config.yaml
n_layer: 8
d_mlp: 768
rope_base: 10000.0
attn_scale: 0.124
init_std_up: 0.0346
beta1: 0.95
lr_head: 0.0171
Each number is 50 + 12 x the weight over its row's rms, rounded and kept within 0 to 99. Layers, rows and columns count from 0. The size before them is the row's rms in percent of the matrix's.

# layer 2 MLP down (transposed), 768x256, rms 0.143, rows 266-279, columns 0-255
112:43 56 30 35 34 64 56 58 52 65 57 73 59 53 39 44 67 52 52 57 53 59 35 43 57 41 41 55 53 59 59 59 36 54 63 42 64 51 42 46 57 70 57 38 66 61 59 35 66 43 53 57 56 51 69 37 44 59 52 58 64 49 68 45 69 44 63 49 34 52 35 78 61 44 51 29 61 50 72 37 45 59 43 71 52 38 45 47 38 30 25 44 74 27 27 39 43 26 64 49 61 46 59 53 71 61 57 44 48 52 56 42 65 52 61 40 55 55 61 45 65 61 45 58 69 46 52 62 52 45 25 33 42 54 54 61 52 30 65 67 61 33 47 48 40 66 59 51 60 50 55 33 53 49 76 47 51 66 45 55 53 59 42 54 47 37 30 51 67 59 61 39 50 52 53 68 56 59 50 87 30 38 54 31 52 60 38 38 56 62 44 39 72 67 44 34 31 29 68 43 59 46 47 57 43 53 49 59 37 63 54 24 57 48 65 53 33 57 38 47 38 60 31 39 61 49 49 61 51 53 60 64 29 62 66 58 55 46 48 66 51 50 41 45 53 24 51 54 40 65 73 77 25 53 57 69
104:53 33 58 54 50 51 68 18 40 78 28 40 68 57 46 56 61 34 41 48 45 57 44 35 50 47 56 49 43 41 80 42 46 41 41 60 56 62 56 54 50 36 54 33 55 54 61 39 46 51 42 59 48 60 32 71 45 62 64 48 52 31 37 48 48 66 51 50 37 56 48 63 46 55 48 44 51 51 50 60 70 34 44 45 49 58 58 45 57 51 48 30 48 37 50 37 52 41 46 59 42 38 60 46 58 58 52 41 72 36 67 58 49 33 42 57 53 50 52 59 49 59 39 40 51 58 27 50 54 68 39 64 64 44 45 37 49 59 32 26 35 37 29 70 44 40 53 42 56 58 35 80 25 68 50 61 46 47 56 56 47 48 37 45 49 60 52 41 70 29 22 52 67 64 57 27 50 33 60 36 52 61 34 42 59 52 51 64 53 45 23 53 47 54 43 64 33 49 60 49 28 73 62 45 32 54 67 33 20 48 69 36 27 41 54 20 57 47 52 37 51 50 51 36 47 47 76 61 64 48 42 64 45 26 71 59 60 50 54 41 41 49 71 63 53 68 68 64 52 36 53 69 54 45 65 55
096:31 60 53 48 42 69 33 35 63 54 29 45 40 47 60 46 52 48 59 60 56 34 59 65 46 44 57 54 55 44 70 46 44 57 46 45 63 59 58 41 66 29 49 72 66 62 58 48 34 39 32 53 55 67 45 50 60 63 40 61 41 47 61 53 56 57 54 56 56 54 48 28 48 76 49 28 50 32 26 45 46 49 46 48 40 65 72 49 40 29 45 63 45 44 46 22 46 75 64 47 44 41 40 49 41 39 70 58 48 25 33 60 48 55 36 52 21 47 51 70 61 35 22 44 56 38 47 46 48 44 57 52 50 76 50 47 43 67 48 50 56 54 63 50 44 31 43 30 38 77 68 60 61 28 57 62 62 42 57 53 37 45 68 47 45 61 44 43 44 54 79 34 42 46 62 44 46 30 54 49 55 70 38 51 40 49 14 51 64 47 56 64 37 44 57 56 64 28 49 29 50 34 31 54 42 52 60 62 42 49 50 45 52 38 56 66 63 48 43 51 53 39 36 45 67 39 47 52 58 59 59 49 74 62 40 80 57 37 56 46 43 77 32 40 53 59 66 51 25 56 60 53 62 41 60 58
096:41 37 51 72 35 65 73 22 72 34 62 33 38 29 43 41 42 44 53 35 37 60 49 57 77 49 59 55 67 45 40 47 35 51 58 52 45 54 42 54 15 43 61 64 72 48 45 55 46 45 61 43 53 68 34 25 56 39 70 30 51 50 46 55 39 58 56 58 47 33 34 48 61 20 58 69 44 35 52 26 46 46 37 54 37 57 56 49 45 38 37 53 46 39 67 45 46 46 54 56 61 49 54 36 47 39 71 62 55 43 40 32 39 71 53 56 52 49 60 46 64 51 41 55 48 56 61 40 57 59 46 44 60 88 53 51 43 44 32 49 37 42 43 38 46 35 29 63 45 33 57 25 44 59 51 21 41 56 44 51 49 54 65 34 53 41 56 57 59 34 50 60 63 37 45 46 47 53 48 45 37 61 63 47 81 47 63 43 57 51 64 75 57 62 37 64 54 67 50 64 22 63 64 56 77 63 53 38 35 53 58 31 50 55 43 34 56 33 80 48 53 31 54 32 55 57 62 51 61 58 43 64 56 56 45 27 52 49 37 62 52 54 44 45 50 29 53 53 39 43 50 59 57 54 55 44
090:40 55 44 66 45 46 46 57 53 32 49 47 68 51 53 43 59 54 77 41 59 40 74 56 65 57 40 46 55 66 55 38 55 37 62 68 48 45 40 71 56 63 44 67 43 39 62 47 55 44 41 43 62 64 46 29 29 63 52 65 69 43 43 47 59 55 37 48 63 60 52 51 30 66 34 72 53 33 62 59 65 42 37 62 38 70 62 42 29 53 55 67 54 53 63 70 33 42 25 36 37 29 50 54 53 66 37 68 41 69 47 31 35 39 36 53 30 52 55 36 60 35 42 41 61 54 46 57 46 43 49 31 55 24 44 36 65 54 40 51 45 67 71 51 66 47 53 40 54 48 65 69 63 62 37 43 53 63 28 66 53 45 61 52 40 52 35 48 55 46 59 32 54 42 44 56 28 43 55 56 56 53 47 45 55 64 64 43 85 44 39 44 44 46 33 53 62 65 57 55 53 53 62 42 78 56 51 43 61 76 64 31 37 63 52 43 53 47 54 22 79 63 57 50 43 74 47 77 56 47 47 51 41 66 48 52 65 47 49 45 69 53 66 25 48 52 38 54 51 26 43 52 59 45 53 53
107:35 65 57 48 57 34 58 62 51 48 62 38 53 44 53 52 51 57 33 63 48 54 48 61 50 38 67 85 28 55 57 57 54 53 54 59 57 63 30 67 43 44 43 64 46 69 42 50 32 31 38 47 53 28 37 53 52 63 53 22 41 60 56 41 57 32 43 40 27 61 49 49 41 44 80 39 42 64 57 33 66 59 56 68 35 37 48 49 47 45 45 53 68 57 66 48 55 60 71 55 66 63 45 54 55 35 58 59 43 46 27 44 63 63 45 58 54 62 35 53 50 65 45 71 61 55 44 69 45 45 41 50 56 65 51 71 63 35 62 39 58 47 76 54 41 38 68 51 56 57 78 32 50 65 38 43 59 24 22 44 54 27 54 45 42 58 52 43 51 46 72 61 58 47 61 36 58 36 61 56 58 51 63 65 60 51 66 33 50 62 59 38 69 53 46 44 73 65 49 55 46 56 58 67 40 57 32 43 45 48 53 38 66 48 55 40 30 48 57 45 55 61 34 57 67 51 54 23 53 68 64 53 50 53 54 41 61 32 63 38 57 40 48 30 47 39 47 44 54 57 41 44 58 82 26 79
106:52 55 68 59 62 55 58 49 48 39 48 52 65 29 36 54 41 50 53 58 42 28 47 44 67 48 26 41 30 84 50 40 61 37 58 61 40 52 37 52 55 53 57 76 51 55 72 37 50 46 49 41 54 45 46 39 48 23 55 41 51 48 62 83 54 61 53 51 66 74 42 74 61 67 37 36 50 43 64 40 47 59 65 25 52 38 40 58 79 68 61 46 39 59 39 50 51 52 38 60 27 54 63 55 62 29 58 64 69 74 57 53 44 24 37 61 61 57 54 24 37 40 57 64 48 50 59 58 47 49 52 41 61 35 33 58 57 34 62 41 47 60 56 48 56 50 30 50 34 52 30 40 20 63 70 41 52 60 40 46 58 26 33 61 53 46 40 48 64 44 52 42 40 62 35 60 41 66 14 35 48 43 58 60 40 39 49 62 49 41 56 49 64 58 66 44 33 64 55 45 50 34 49 57 56 55 44 44 62 38 70 31 36 58 44 27 47 58 29 43 53 47 46 50 58 42 32 37 55 64 60 62 56 59 63 69 43 51 60 60 54 35 52 31 53 57 52 53 50 30 63 49 63 46 53 49
103:57 46 63 44 51 51 44 57 62 49 48 47 47 38 58 59 68 62 47 63 52 53 72 38 50 57 63 40 72 52 62 45 53 57 48 73 44 35 60 40 48 36 65 41 41 60 54 38 14 64 67 63 53 38 45 46 60 38 45 43 64 41 60 45 71 49 33 57 47 38 41 53 50 58 57 45 36 58 80 49 52 39 48 49 47 33 50 51 32 36 65 67 51 65 52 47 34 58 47 54 46 50 45 66 71 79 69 39 53 30 66 62 49 52 51 57 64 24 35 66 56 47 68 35 56 61 41 45 74 51 56 49 38 34 67 45 52 40 49 44 49 59 48 64 35 42 39 58 71 51 61 57 53 64 73 45 55 56 26 71 33 58 22 60 20 63 64 46 39 38 51 33 60 65 55 45 51 64 75 36 42 55 34 19 20 39 32 51 51 59 56 53 59 60 42 68 36 41 66 50 68 55 60 56 44 43 66 64 50 45 44 49 44 36 50 41 62 61 61 45 37 49 48 46 33 43 32 30 40 57 42 39 60 65 45 28 60 43 57 50 56 35 48 59 57 82 57 57 48 44 52 38 49 50 43 33
103:41 61 59 54 71 33 61 47 68 28 37 51 56 65 47 40 45 58 33 60 49 67 50 58 52 69 27 59 53 66 62 41 65 49 63 35 31 57 46 51 53 54 36 53 35 57 59 55 47 56 36 50 46 43 51 65 60 52 38 73 52 56 51 60 22 55 56 43 60 41 52 42 40 48 64 45 38 62 63 40 54 61 43 51 32 57 40 43 36 28 31 40 26 56 44 43 39 61 44 58 57 53 64 56 49 45 58 55 58 60 41 34 55 41 39 50 56 35 52 59 36 36 47 70 35 56 66 39 52 52 45 38 34 45 57 49 69 47 63 45 80 61 28 42 33 34 69 51 39 38 58 52 37 39 86 71 57 54 54 32 27 50 52 44 44 33 46 52 32 60 53 59 39 62 46 31 52 45 21 39 70 47 38 41 46 34 49 56 50 58 56 76 45 71 50 40 63 21 25 51 35 45 57 51 46 68 49 52 63 56 78 46 38 52 41 41 62 68 39 50 38 52 47 62 52 56 49 60 39 38 49 43 38 49 65 58 38 55 61 65 34 45 38 73 46 57 34 59 41 38 46 82 55 31 49 76
104:33 35 38 67 31 62 36 60 39 47 34 52 61 46 58 52 42 50 66 48 54 59 55 38 44 43 63 57 37 51 28 57 61 50 70 52 55 78 26 42 17 42 49 64 47 43 47 52 37 58 59 65 57 55 48 38 50 65 47 45 50 71 48 59 52 51 57 57 37 51 24 38 49 60 46 55 42 57 55 53 42 44 61 42 47 34 51 57 53 60 49 37 58 19 57 42 51 50 54 57 41 44 43 76 41 34 37 56 25 71 41 44 49 52 44 51 29 37 65 30 51 56 26 55 55 56 60 73 49 58 51 69 54 70 42 73 62 44 58 24 64 52 51 38 56 40 53 58 62 60 59 33 60 69 40 45 61 45 62 67 36 67 41 72 41 53 54 41 58 54 18 46 49 52 50 53 48 40 64 71 48 47 33 36 52 46 43 41 56 58 42 62 56 75 55 38 54 66 64 36 50 47 51 62 83 51 42 66 32 59 49 69 42 42 35 70 55 56 43 49 53 46 74 44 49 39 72 59 59 60 27 65 38 37 65 50 33 64 47 53 63 67 32 32 55 47 56 63 56 61 47 40 69 57 45 26
103:58 56 34 59 47 67 50 59 45 60 74 54 44 13 43 54 73 35 59 63 39 53 52 64 33 65 44 48 39 48 55 45 56 51 49 56 64 51 36 58 55 28 48 47 50 72 54 58 46 51 68 41 57 58 31 59 50 55 56 32 34 44 56 47 76 42 36 50 33 41 59 65 55 38 32 42 46 49 47 53 74 73 53 62 49 58 37 49 42 34 41 50 46 62 75 30 52 53 44 54 54 49 67 36 52 53 54 53 54 29 27 13 36 59 55 41 55 60 56 31 53 51 49 53 63 29 54 44 66 62 52 46 54 58 63 59 49 41 58 57 41 74 69 52 42 41 49 41 39 50 34 58 46 43 56 55 69 62 58 49 56 45 42 38 20 41 49 52 66 56 38 33 49 62 34 67 56 50 52 43 49 57 67 54 62 43 36 55 59 50 07 40 61 50 70 45 37 55 84 59 45 48 68 59 67 41 31 58 52 60 65 61 41 42 96 42 53 48 48 55 47 56 60 61 62 62 52 52 63 15 48 48 58 30 54 34 42 47 45 46 51 71 50 63 51 56 44 59 38 45 41 57 47 45 50 45
094:56 58 54 53 58 50 28 41 57 38 64 54 74 33 35 39 62 76 44 72 52 22 55 49 49 64 64 36 56 36 59 39 53 64 63 59 61 58 61 61 51 58 51 25 49 55 52 25 32 45 54 39 45 28 73 45 50 51 48 48 28 43 44 54 47 59 54 76 32 68 55 49 52 42 63 49 36 46 66 63 41 40 67 46 38 43 51 36 64 52 67 53 37 43 42 58 25 52 59 58 49 42 49 87 56 60 53 58 52 45 31 37 38 24 49 54 48 44 55 87 48 44 67 51 62 48 40 60 47 41 53 42 41 60 71 54 57 63 34 42 67 52 32 56 43 45 42 70 67 35 51 36 44 53 64 55 59 59 53 58 37 46 45 60 64 49 57 38 40 73 42 36 47 45 30 35 59 47 58 38 42 60 39 46 17 49 56 27 45 46 62 70 44 46 66 52 40 47 59 49 55 50 38 49 44 57 42 52 66 56 72 49 24 43 41 49 52 47 71 62 61 70 65 43 49 66 59 71 54 55 61 35 60 43 40 45 72 63 54 58 41 55 39 55 40 46 38 62 52 45 34 83 51 50 52 41
103:59 55 49 36 49 33 27 65 42 46 48 46 47 60 51 43 50 41 54 59 53 78 60 64 48 42 44 45 39 62 58 46 42 51 45 51 62 31 34 63 40 50 47 62 51 52 37 59 40 49 44 45 39 39 57 38 40 54 36 49 33 35 63 67 67 52 50 34 38 55 38 45 47 21 23 64 68 54 36 22 64 42 75 62 40 35 43 49 38 48 48 41 30 49 41 73 49 41 43 69 41 35 39 51 74 51 47 74 64 47 53 47 48 46 45 39 32 63 45 35 38 63 51 49 48 33 64 33 48 57 42 48 46 46 50 35 84 56 50 54 61 44 79 49 28 40 54 57 17 63 61 64 53 55 43 56 54 52 48 62 39 54 62 53 52 40 52 31 48 50 49 46 47 60 38 32 52 45 59 60 47 64 21 78 44 40 39 51 64 44 51 71 48 45 47 77 55 52 45 59 26 55 24 43 57 40 49 48 45 51 67 66 29 43 56 57 42 54 56 55 52 47 66 75 37 54 48 61 47 81 43 62 38 48 25 58 68 57 71 34 52 37 66 55 38 53 45 52 55 40 55 39 74 39 59 45
094:36 59 48 59 34 37 54 29 43 56 35 33 53 48 17 45 54 50 58 45 28 52 61 55 42 43 56 69 41 28 40 55 55 30 45 44 39 49 52 39 47 70 56 57 65 28 43 36 49 51 56 11 66 48 53 60 64 52 62 50 82 40 37 47 54 56 67 54 57 56 36 44 50 70 43 71 60 54 44 61 34 64 49 39 35 50 44 41 60 59 63 63 40 33 43 52 55 40 56 51 43 85 61 38 48 35 33 59 21 59 65 45 44 42 42 44 44 43 44 61 40 43 46 41 65 62 80 55 40 54 36 34 43 52 45 48 58 47 33 60 64 48 60 48 17 58 46 50 49 34 68 69 41 66 55 42 40 66 41 46 53 39 29 51 66 53 31 52 35 51 47 39 60 39 46 45 56 59 45 72 44 60 49 87 65 59 38 59 65 31 45 37 51 37 62 62 58 82 60 43 54 76 53 53 47 46 61 42 43 59 59 60 56 40 55 63 51 59 57 62 44 58 49 41 51 52 61 56 51 65 44 57 63 67 56 53 47 49 60 56 61 52 57 49 59 66 70 34 67 42 42 43 69 38 58 34
# layer 2 MLP up, 768x256, rms 0.254, rows 267-279, columns 0-255
107:70 62 29 36 44 50 40 68 47 49 46 54 45 50 36 51 52 50 53 56 32 59 55 61 34 57 61 58 48 39 44 58 60 51 54 76 47 46 41 51 48 62 58 42 47 50 49 42 70 63 54 52 54 55 44 65 47 68 75 48 38 52 37 39 48 58 44 61 20 78 47 29 54 54 52 64 40 28 66 74 40 41 56 57 53 45 49 67 46 56 61 47 32 64 51 55 68 68 52 55 52 27 57 76 49 61 40 49 43 43 61 54 27 53 41 53 45 48 37 49 68 53 49 44 41 55 60 42 55 35 46 58 41 42 72 56 56 57 42 67 57 33 19 43 63 75 34 68 60 49 29 42 78 26 55 19 46 50 66 52 63 47 18 36 60 59 60 40 49 37 30 48 65 51 43 46 65 42 67 63 36 58 48 43 58 66 49 47 61 37 48 45 55 56 49 52 30 57 55 61 57 64 51 74 36 59 46 38 49 61 39 71 63 43 37 57 37 50 53 56 44 46 51 69 67 49 52 57 64 48 22 55 84 29 52 56 60 50 23 54 60 67 48 48 44 45 25 63 46 66 53 41 58 48 51 40
099:59 27 35 34 55 32 54 49 45 55 73 41 72 53 50 51 58 56 55 70 63 61 58 36 38 41 61 46 49 51 42 80 45 62 48 32 62 40 56 83 27 42 42 38 49 34 44 65 45 49 31 47 50 42 53 46 42 27 52 48 31 65 26 31 46 57 46 37 61 67 51 67 65 48 61 60 54 32 41 37 59 55 77 57 55 60 53 40 34 67 55 52 67 68 39 48 60 55 50 59 68 41 66 49 50 68 37 43 45 29 41 48 49 32 44 49 79 48 76 60 56 37 32 47 31 46 48 50 46 62 29 55 50 47 49 45 78 80 45 65 48 42 31 62 46 49 39 59 45 45 49 39 47 45 33 53 58 59 56 49 33 41 45 62 40 50 42 54 67 65 41 55 54 53 59 34 50 65 49 50 47 64 49 49 52 57 69 45 38 28 37 35 43 46 25 66 58 61 58 43 48 65 47 62 48 53 23 38 34 72 47 51 47 54 34 43 32 45 31 60 54 58 43 44 69 65 65 57 61 51 44 42 66 67 38 64 69 46 54 62 57 27 48 55 56 42 45 41 62 49 40 23 40 52 56 63
097:38 42 37 49 62 60 36 58 58 56 65 59 49 37 55 42 44 60 26 62 66 59 28 49 52 58 39 45 46 55 53 47 58 56 66 42 65 58 29 66 34 46 52 31 43 71 51 61 19 53 65 45 41 58 40 27 56 61 48 54 37 42 40 61 64 52 46 24 50 49 62 39 39 43 64 37 68 55 50 43 39 53 22 41 70 67 35 44 70 59 53 65 35 09 55 48 81 45 62 38 40 58 50 50 37 41 54 58 70 55 56 59 51 56 45 41 41 53 36 36 59 55 67 69 46 57 37 35 60 54 57 60 30 46 60 62 61 57 63 63 53 70 39 47 46 25 68 30 57 47 46 70 50 46 64 67 70 45 62 56 35 23 49 56 49 40 60 61 42 38 29 37 43 60 42 45 42 44 53 57 24 70 57 44 63 45 50 53 55 37 60 41 65 48 48 37 70 52 50 49 49 54 50 45 60 63 43 42 39 52 58 50 72 39 45 18 37 46 33 41 61 25 55 39 38 53 45 72 63 46 36 33 46 61 42 59 52 64 28 61 62 46 39 33 60 48 58 59 40 46 47 53 54 49 51 64
094:48 55 41 48 68 34 62 30 45 42 51 32 58 57 54 51 54 50 50 45 57 46 80 54 60 47 53 64 33 62 42 73 53 56 46 51 57 32 71 57 43 55 55 56 13 61 44 52 51 34 54 60 49 45 58 44 27 64 63 74 46 42 52 51 52 51 39 64 42 55 29 57 43 57 57 43 42 34 55 49 37 46 37 40 49 54 78 38 49 47 54 34 69 63 47 39 39 26 58 70 67 48 53 49 50 36 40 53 48 50 49 62 64 69 49 45 65 40 40 57 43 72 62 38 53 45 34 62 55 53 46 69 58 76 62 32 27 51 48 66 44 51 49 67 61 51 39 50 60 48 22 44 53 41 42 64 46 55 31 33 59 42 72 35 88 53 68 33 37 43 27 69 66 40 55 56 58 57 37 73 27 58 54 61 59 62 70 50 66 42 55 68 41 74 35 48 45 56 43 42 50 53 58 50 51 48 48 41 59 81 50 38 35 45 44 53 25 46 44 35 36 39 41 63 55 58 52 36 56 59 42 62 34 57 44 61 62 55 63 41 31 38 67 55 53 41 68 70 49 45 47 45 47 26 45 48
110:29 67 52 61 48 61 49 70 39 51 51 42 45 39 56 73 64 52 45 61 37 46 59 45 62 42 51 66 57 51 61 51 26 50 29 45 44 48 50 41 47 52 48 63 27 56 33 74 31 50 49 35 45 42 56 54 60 48 70 29 34 31 58 49 40 50 34 50 50 55 67 55 52 51 76 27 55 50 62 37 63 52 30 42 61 50 50 63 53 58 54 51 46 40 45 20 51 55 53 55 55 26 54 46 65 76 51 53 51 52 32 43 50 42 62 29 55 69 55 40 42 70 31 75 31 52 49 57 39 10 32 58 36 55 53 47 30 68 23 13 46 35 44 53 45 52 29 34 46 39 64 42 48 37 56 31 40 44 51 43 58 41 44 55 61 56 43 39 53 48 51 12 39 43 64 54 43 60 58 63 54 60 56 57 60 54 45 49 58 67 42 41 42 38 38 46 26 41 74 64 74 60 73 53 42 37 52 52 50 50 44 50 43 55 47 57 29 67 46 47 65 59 46 55 38 27 66 46 55 51 49 41 41 50 48 21 56 35 60 57 49 49 37 55 34 55 48 63 59 50 45 50 55 40 59 32
106:51 55 57 45 67 46 49 56 68 66 66 46 56 74 67 45 48 43 79 47 37 30 56 47 71 63 40 55 37 62 33 55 40 54 36 58 32 42 50 51 47 25 40 61 71 37 62 49 45 41 82 40 44 50 60 65 50 60 67 52 50 60 66 61 46 46 45 69 42 46 41 43 62 49 49 62 41 74 46 30 52 54 50 64 44 34 54 66 51 75 54 52 59 62 47 66 53 49 67 59 58 67 41 60 68 39 59 71 68 51 49 38 46 42 41 37 49 37 58 60 66 42 58 33 69 56 43 29 36 54 51 39 29 61 71 50 44 89 53 37 45 70 56 24 57 54 50 86 34 38 53 41 42 35 38 36 64 49 44 27 68 45 35 47 27 55 52 58 52 31 44 73 43 53 45 55 52 45 39 47 64 32 31 67 51 42 66 52 47 32 37 50 52 57 39 47 54 31 50 72 41 50 48 44 51 46 60 54 54 58 55 65 51 32 49 59 42 46 45 42 38 57 59 56 58 48 33 56 44 51 43 27 39 39 57 44 29 49 66 53 72 46 45 50 71 45 38 45 57 65 50 48 74 48 52 64
111:38 63 47 67 54 27 51 66 27 42 41 46 59 61 51 52 61 48 40 54 70 63 44 47 58 46 20 32 50 52 51 44 52 47 43 57 40 48 79 55 53 60 23 39 47 34 69 68 54 38 34 19 40 47 52 54 49 38 37 45 59 38 48 41 53 36 36 39 49 56 51 54 33 56 66 59 52 53 69 50 49 20 53 68 56 58 46 37 53 61 65 73 75 66 47 52 51 60 44 51 36 62 52 52 89 55 39 54 43 39 63 55 40 59 42 54 74 59 42 48 52 44 61 62 48 51 37 52 68 56 73 56 38 48 37 47 54 57 59 64 50 32 40 62 42 32 50 46 50 77 50 36 49 59 36 51 44 61 48 26 36 19 55 47 59 58 48 54 58 39 62 52 69 50 62 52 47 46 53 60 76 59 64 49 71 35 46 63 34 47 63 49 49 32 55 42 45 24 50 45 31 45 55 50 54 47 39 69 38 64 39 67 54 48 54 58 44 62 42 36 71 37 50 64 29 52 46 38 61 34 50 65 26 55 54 55 63 43 52 55 54 75 65 18 52 52 68 31 63 53 55 35 49 44 48 51
097:54 33 52 41 24 44 27 47 32 56 35 44 31 08 60 83 42 52 41 68 50 50 49 62 38 32 60 33 39 40 50 47 48 46 33 35 59 35 53 58 49 55 52 42 51 56 41 44 62 44 45 35 59 56 50 41 43 54 65 50 20 55 37 35 68 57 57 51 64 61 48 57 36 43 66 63 50 40 39 53 57 48 68 43 66 64 25 55 24 59 49 40 78 54 51 65 63 47 48 46 48 18 52 55 42 53 55 46 52 24 57 63 41 61 49 45 39 40 54 58 52 65 59 56 42 24 34 53 51 44 58 49 63 55 68 60 38 55 44 57 50 39 40 58 82 59 29 25 41 70 52 50 45 48 27 54 38 61 38 58 47 52 52 55 64 56 43 56 70 59 61 62 49 54 56 42 49 51 64 66 49 32 57 51 67 55 40 42 81 41 47 32 58 23 44 50 42 57 50 50 47 68 49 60 78 35 58 53 43 61 19 49 58 61 38 55 67 25 47 49 58 55 45 46 43 47 50 58 58 55 50 49 43 49 55 38 61 46 45 40 43 57 55 50 58 54 65 46 63 52 67 32 54 76 44 29
109:32 49 45 55 50 46 45 43 56 58 60 62 44 43 59 37 56 51 43 41 61 54 48 36 36 63 38 45 41 45 66 48 26 31 41 30 59 46 41 66 52 32 38 46 46 63 27 51 38 31 35 44 59 61 66 66 41 46 40 67 36 52 36 50 60 60 78 54 47 68 57 56 53 64 64 40 48 36 42 40 43 44 54 55 43 45 26 65 48 36 24 51 21 45 80 64 57 49 62 47 59 61 50 56 57 40 54 83 36 48 28 52 37 50 35 51 54 53 40 41 38 66 54 51 65 48 30 54 42 36 38 68 38 28 48 61 62 29 66 69 45 50 48 67 59 55 47 36 67 52 31 65 16 53 63 36 33 23 45 39 46 43 41 40 53 62 31 61 58 37 47 42 48 28 39 28 62 52 57 53 67 44 29 48 49 54 40 35 72 41 36 56 30 47 63 51 38 64 50 44 28 42 54 33 63 57 63 56 59 37 46 61 46 33 42 46 44 38 57 61 50 42 61 35 55 48 48 53 54 46 77 33 51 56 37 37 42 46 50 57 62 40 49 36 49 54 49 42 62 37 61 37 61 21 47 35
099:50 71 62 57 55 38 72 48 72 64 59 25 67 48 70 53 47 45 45 63 73 43 46 41 46 51 47 43 54 59 38 45 44 62 42 71 58 39 44 68 63 68 38 69 52 61 58 40 45 39 61 37 81 49 50 57 43 78 51 32 49 53 55 59 54 44 47 59 36 32 38 39 50 63 49 62 39 44 51 58 81 23 71 61 61 46 63 35 43 23 37 52 53 70 37 29 53 64 40 34 75 43 60 53 49 67 53 32 60 54 54 60 63 64 39 37 50 66 73 30 51 36 45 65 55 48 41 37 67 40 50 29 32 55 53 32 42 51 43 46 28 69 38 68 47 43 46 49 61 49 30 64 52 52 47 54 44 61 42 36 42 51 61 33 42 54 47 53 79 44 36 48 62 53 53 61 48 41 75 40 49 46 40 55 43 53 31 66 50 65 44 68 40 39 43 47 77 45 64 72 59 46 34 51 40 54 67 40 44 39 58 49 43 63 59 27 65 39 53 57 52 49 48 54 59 57 58 52 56 46 47 66 60 38 47 31 25 42 43 69 35 65 46 53 38 47 37 52 48 45 53 66 53 45 50 56
096:50 47 47 45 61 33 43 74 39 16 39 51 36 47 56 62 56 45 52 68 19 37 52 38 45 48 33 56 36 45 47 52 48 28 48 50 27 71 30 64 54 66 49 51 64 52 67 41 51 54 49 38 57 54 57 52 36 55 35 28 29 65 48 36 63 33 51 58 63 45 47 45 49 57 37 46 61 41 24 52 40 68 51 45 55 38 33 40 54 58 67 52 61 54 66 61 45 45 63 78 44 75 65 34 63 75 50 32 80 59 55 75 49 41 64 55 48 54 62 47 59 53 35 67 52 54 52 43 43 37 56 51 61 50 33 45 51 45 68 46 48 54 50 49 35 62 54 71 64 61 60 69 38 67 71 63 54 34 41 59 73 58 52 33 30 46 33 42 60 48 38 67 38 46 47 43 51 67 73 59 48 55 50 41 37 48 40 73 36 51 58 63 48 68 34 46 60 35 43 43 44 42 64 55 45 50 34 73 55 47 64 55 58 50 40 57 37 26 51 31 54 57 40 36 55 48 39 53 60 52 61 54 50 54 59 40 58 43 43 65 12 59 44 55 50 60 50 63 47 42 41 56 29 30 52 64
097:58 79 73 39 64 54 44 52 51 29 73 51 52 48 68 57 43 58 79 56 56 27 30 33 48 53 54 60 42 61 78 53 44 40 42 43 69 75 74 40 42 54 44 51 61 34 60 51 70 38 67 63 33 63 40 56 50 56 55 63 40 44 42 59 49 50 39 45 31 49 50 49 61 44 38 40 41 65 44 51 35 51 70 64 73 50 37 51 41 56 37 71 57 66 55 62 56 36 62 78 42 48 61 55 55 50 48 59 45 56 53 51 53 51 62 46 54 34 47 70 64 74 44 57 74 45 50 56 61 59 38 38 47 34 42 37 46 43 50 33 54 47 75 31 47 76 64 35 64 44 56 60 45 43 58 57 28 56 71 35 41 58 70 38 52 41 24 34 49 61 50 75 48 56 49 63 41 64 48 45 65 54 46 54 55 36 59 62 57 53 59 38 41 54 43 42 48 35 57 59 29 45 39 56 63 50 46 35 16 73 43 28 19 44 42 46 41 51 43 43 63 33 50 58 49 50 44 61 50 59 52 61 64 31 30 59 45 58 40 47 37 57 62 46 74 45 51 55 37 52 40 47 54 53 40 57
098:44 41 66 51 57 44 45 49 60 48 38 59 52 46 68 58 30 46 52 63 54 79 47 43 51 48 51 52 68 70 40 49 42 48 75 49 38 41 40 49 61 53 33 28 46 34 61 57 60 70 66 33 64 53 53 63 51 51 56 59 54 67 59 55 49 59 50 65 46 41 35 70 47 55 57 24 28 65 60 57 52 53 36 50 48 36 49 51 38 57 56 51 38 69 52 46 64 64 50 56 63 38 55 52 55 46 68 66 75 45 43 56 52 42 67 62 44 51 50 30 66 46 23 54 42 42 18 32 64 50 46 61 46 58 59 55 60 30 53 61 61 37 46 58 52 39 55 43 44 42 54 64 44 39 62 55 37 53 53 60 58 37 62 51 75 63 48 55 45 48 43 34 24 77 58 54 55 60 51 53 44 40 45 72 59 34 38 34 57 71 41 51 46 59 31 56 54 60 62 33 44 29 46 38 62 33 34 64 47 64 62 54 33 73 27 49 50 51 30 50 32 55 49 28 56 59 36 56 37 32 32 34 61 44 56 62 41 53 40 30 49 38 55 74 80 51 58 47 61 57 31 50 53 76 53 81